config.toml
n_layer = 13
n_head = 6
vocab_size = 4096
rope_fraction = 1.0
bias = "none"
parallel_block = false
init_std_down = 0.0
warmup_steps = 0
decay_shape = "linear"
batch_tokens = 16384
doc_mask = true
steps = 10383
dataset = "wikipedia_en"
Each number is 128 + 24 x the weight over its row's rms, rounded and kept within 0 to 255. Layers, rows and columns count from 0. The size above them is the row's rms in percent of the matrix's.

# layer 3 MLP up, 1024x256, rms 0.127, rows 842-847, columns 0-127
size [106  97  90  93 114  92]
[[114 139 126 109 124 111 144 132 152 120 135 161 125 113 113 113 176 147 130 129  91 171 103 120 127  92  99 125  98 124 132 130 180 129 143 129 117 145 124 139 124 117 142 153 130 124 103 151 143 153 109 118 115 134 122 157 153 127 135 113 160 111 189 131 167 120  91 133 113 128 127 168 118 109 156 112  79 145 160 126 128 111  88 132 166 116 138 125 128 163 155 137 131 110 143 142 165 146 104 108 143  75 140 104 135 142 143 149 113 156  91  93 108 110 156 162 127 155 110 109 155 113 161 132 129 140 115 128]
 [117 144 154 136 114 133 140 169 151 137 139 117 126 120 118 127 109 129 129 137 164 156 120 126 150 142  73 118 137 109 158 136 167 149 120 125 157 141 123 187 128 177  92 136 114  97 155 180 119 156 100 120 119  79  99 159 117 140 123 154 102 131 117 112 137 104 131 131 134 119 156 129 170 175 200  81 171 118 134  87 131 113 137 105 168 127  75 183 114 123 146 155 113 153  84 194 149 149 102  88 164 161  79 149 137  95  92 123 134 144 185 129 113 102 160 109  79 146 138 146 157 119 128 109  83 157 110 134]
 [144 155 191 136 148 118 117 116 130 105 140  89 109 126 128 128 129 130 125 148 101 124  82 102 145 115 186 124 131 120  85 126 123 116 127 141 100 131 146 105 168 125 142 147 127 150 154 125 118 154 137  78 140 128 127 132 120 139  81 136 120  92 158 145 145 159 110 167 146 149  84 143 119 114 137 152 128 120 111 135 105 111 137 196  86 133 135  84 106 148 139 106 132 105 141 127 141 115 113 142 134  70 113  91 114 130 142 100 111 121 131 145 101 130 165 141 149 175  85 127  99 177 144 101 129 133 116 109]
 [114 116 148 134 141 136 122 117 107 130 143 108 107 126 120 115 113 104 137 111 118  58 128 114  84 112  95 167 154 134 140 143 155 108  86 129  97 101 140 188 102 135 135 190 126 107  85 146 131 133 131 123 117 130  85 109 139 145 123 124 147 121 108 185 119 115 118 116  55 113 156  91  98 128 107 121 143  87 115  93 121 128 150 160 127  86 127 205 143 116 162 131 126 138  91 126 147 136 128 112 126 112 148 150 135 150 111 117  97 116  77 105 132 127 149  76 136 145 117 159 136 132  90  96 152 114 158 105]
 [152 126 163  82 164 161 123 117  93 141 124 124  74  87 104 166 145 146 130  99 132 135  87 128 129 128 130  93  83 118 127 133 129 108 165 150 125 110 118 140 146 116 159 163 131 127 170 171 127 131 106  93 122 132 117 134 177 153 126 142 116 140 120  66 154 119 146 124 109 100  90 133 107 152 116 117 179 158 123 155 127 129 155 117 114 121 148  93 112 115 126 131 113 136 127  75 139 155 168 126 119  86 142 118 172 103 119 126 116 169 107 143 147 118 164 136 158 151 150 101 163 118 118 162 139 118 128 139]
 [103 134 122 118  92 133 160 112 130 168 134 135 122 119 120 119 149 105 104 132 119 162 115 150  68 106 168 108  91 120 138 123 159 101 128 144 130 145 104  93 115 166 124 123 150 162 123 111 123 143 135 127 136 139 139 125 125  88 146 138  95 167  90 103 144 122 110 149 109  98 144 146 100 109 105  63 110 115 130 122 235 131 129 137 139  99  94 147 143 169 117  91 130 163 129 129 153 100 142 136 108 133 128 151 122 150 134  71 108  90 143 177 169 135  89  75 120 131 112 186 125 119 121 136 122 141 131 119]]
# layer 3 MLP down (transposed), 1024x256, rms 0.0621, rows 842-846, columns 0-127
size [109  95  83  85 115]
[[109 128 162 105 138 123  57 126 121 126 117 124 132 142  92 110 151 156 147 113  99 104 102 123 126 152 148 134 117 150 104 143 122 172 165 131 111 136 135 123 115 143 140 127 147 182 120 159 137 120 136 124 175 135 126 164 131  77 115 177 145 130 120 106 131 168 117 117 107 117 147 106 114  91 108 109 128 101 114  88 111 134 170 163 149 151 153 113 105 121 106 133 149  64 138 159 143 190  96 137 154 110 155 102 149 140 130 114 120  96 142 107  93 125 165 119 137 168 172 115 145 103 119 163 105 136 121 143]
 [166 142 144  88 166 128  93 170 112 125 124 120 119 147 103 111 152 122 102  96 131 143  90 114 112 178  99 148 113 101 163 107  91 152 121 111 129 142 121 134 145 149 146 134 131 127 137 182 134 124 135 139 162 134 100 116 120 110 146 155 117 117 110 140 123 137 122 147 144 123 127 145 125 126 160 164 125 113 178 151 156 137 120 112 175 140 126 108 165 131 158 144 138 135  95 165 126 163 111 105 157 111  93  89 121 121  89 162 120 135 144 134 122 171 128 177 138 106 148 142 120 145 149 101  99 126 136 131]
 [165  95 176 128 144 110 116 114 156 117 110  49 128 159 112 105 132  98 125 134 117 138 108  99 161 128 110 115 139 120 109 164 156 167  87 171 105 109 144 102 171 110 162 108 138 131 118 113 142 160 168 113 132 101 175 132  80 129 114 175  99  81 131 151 101 101 142 141 143 137 115 107 102 148 153 125 131 109 117 141  60 102 131 149 115 143  91  85 117 129 164 123 109 116 135 153 144 150 102 108 172 111 106 117 156 183 149  97 132 116 119 144 102 130 138  92 127 132 132  90 124 134 132  96 174 109 134 122]
 [128 124 174 143 132 150  96 132 142 122 151 155 119 126 106  81 110 136  99 129  88 146 115 132 123 135 134  97 111 160 122 154 123  99 181 155  82 106 155 116 117 127 185 143 174 111 125 116 151 135 101 112 131 148 116 119 133 146 116 169 138 145 104 151 117 163 104 135 135 152 157 156 159 127 124 117 132 145 130 111 133 200 133 122 127 120 127 108 139 132 114 141 151 137 114 107 130 126 126 140 123 118 140 114 107 100 100 110 170  95 122 120 148 159 142 133 141  86 129 111 108 118 109 112 117 133 144 150]
 [119  98 136 101 129 127 144  95 157 118 150  90 131 108 152 133 144 126  55 114 155 115 112 105 126 129  95 122 125 158 129 100 119 154 120  93 107 124 172 133 138 148 154 132 108 171 170 140 120 123 108 135 102 127 171 184 111 160 123 105 128 119 170 132 159 171 112 128 102 160 116 116 165 122 142 117 152 166 160 157 148 150 116  91 131 116 105 136 111  66 123 111 127 170 119 114 105 160  73  98 125 110 132 139 149 105 128 149 115 149 129 116 176 107 119 136 125 133 133 113 169 126 110 155 179  99 138  98]]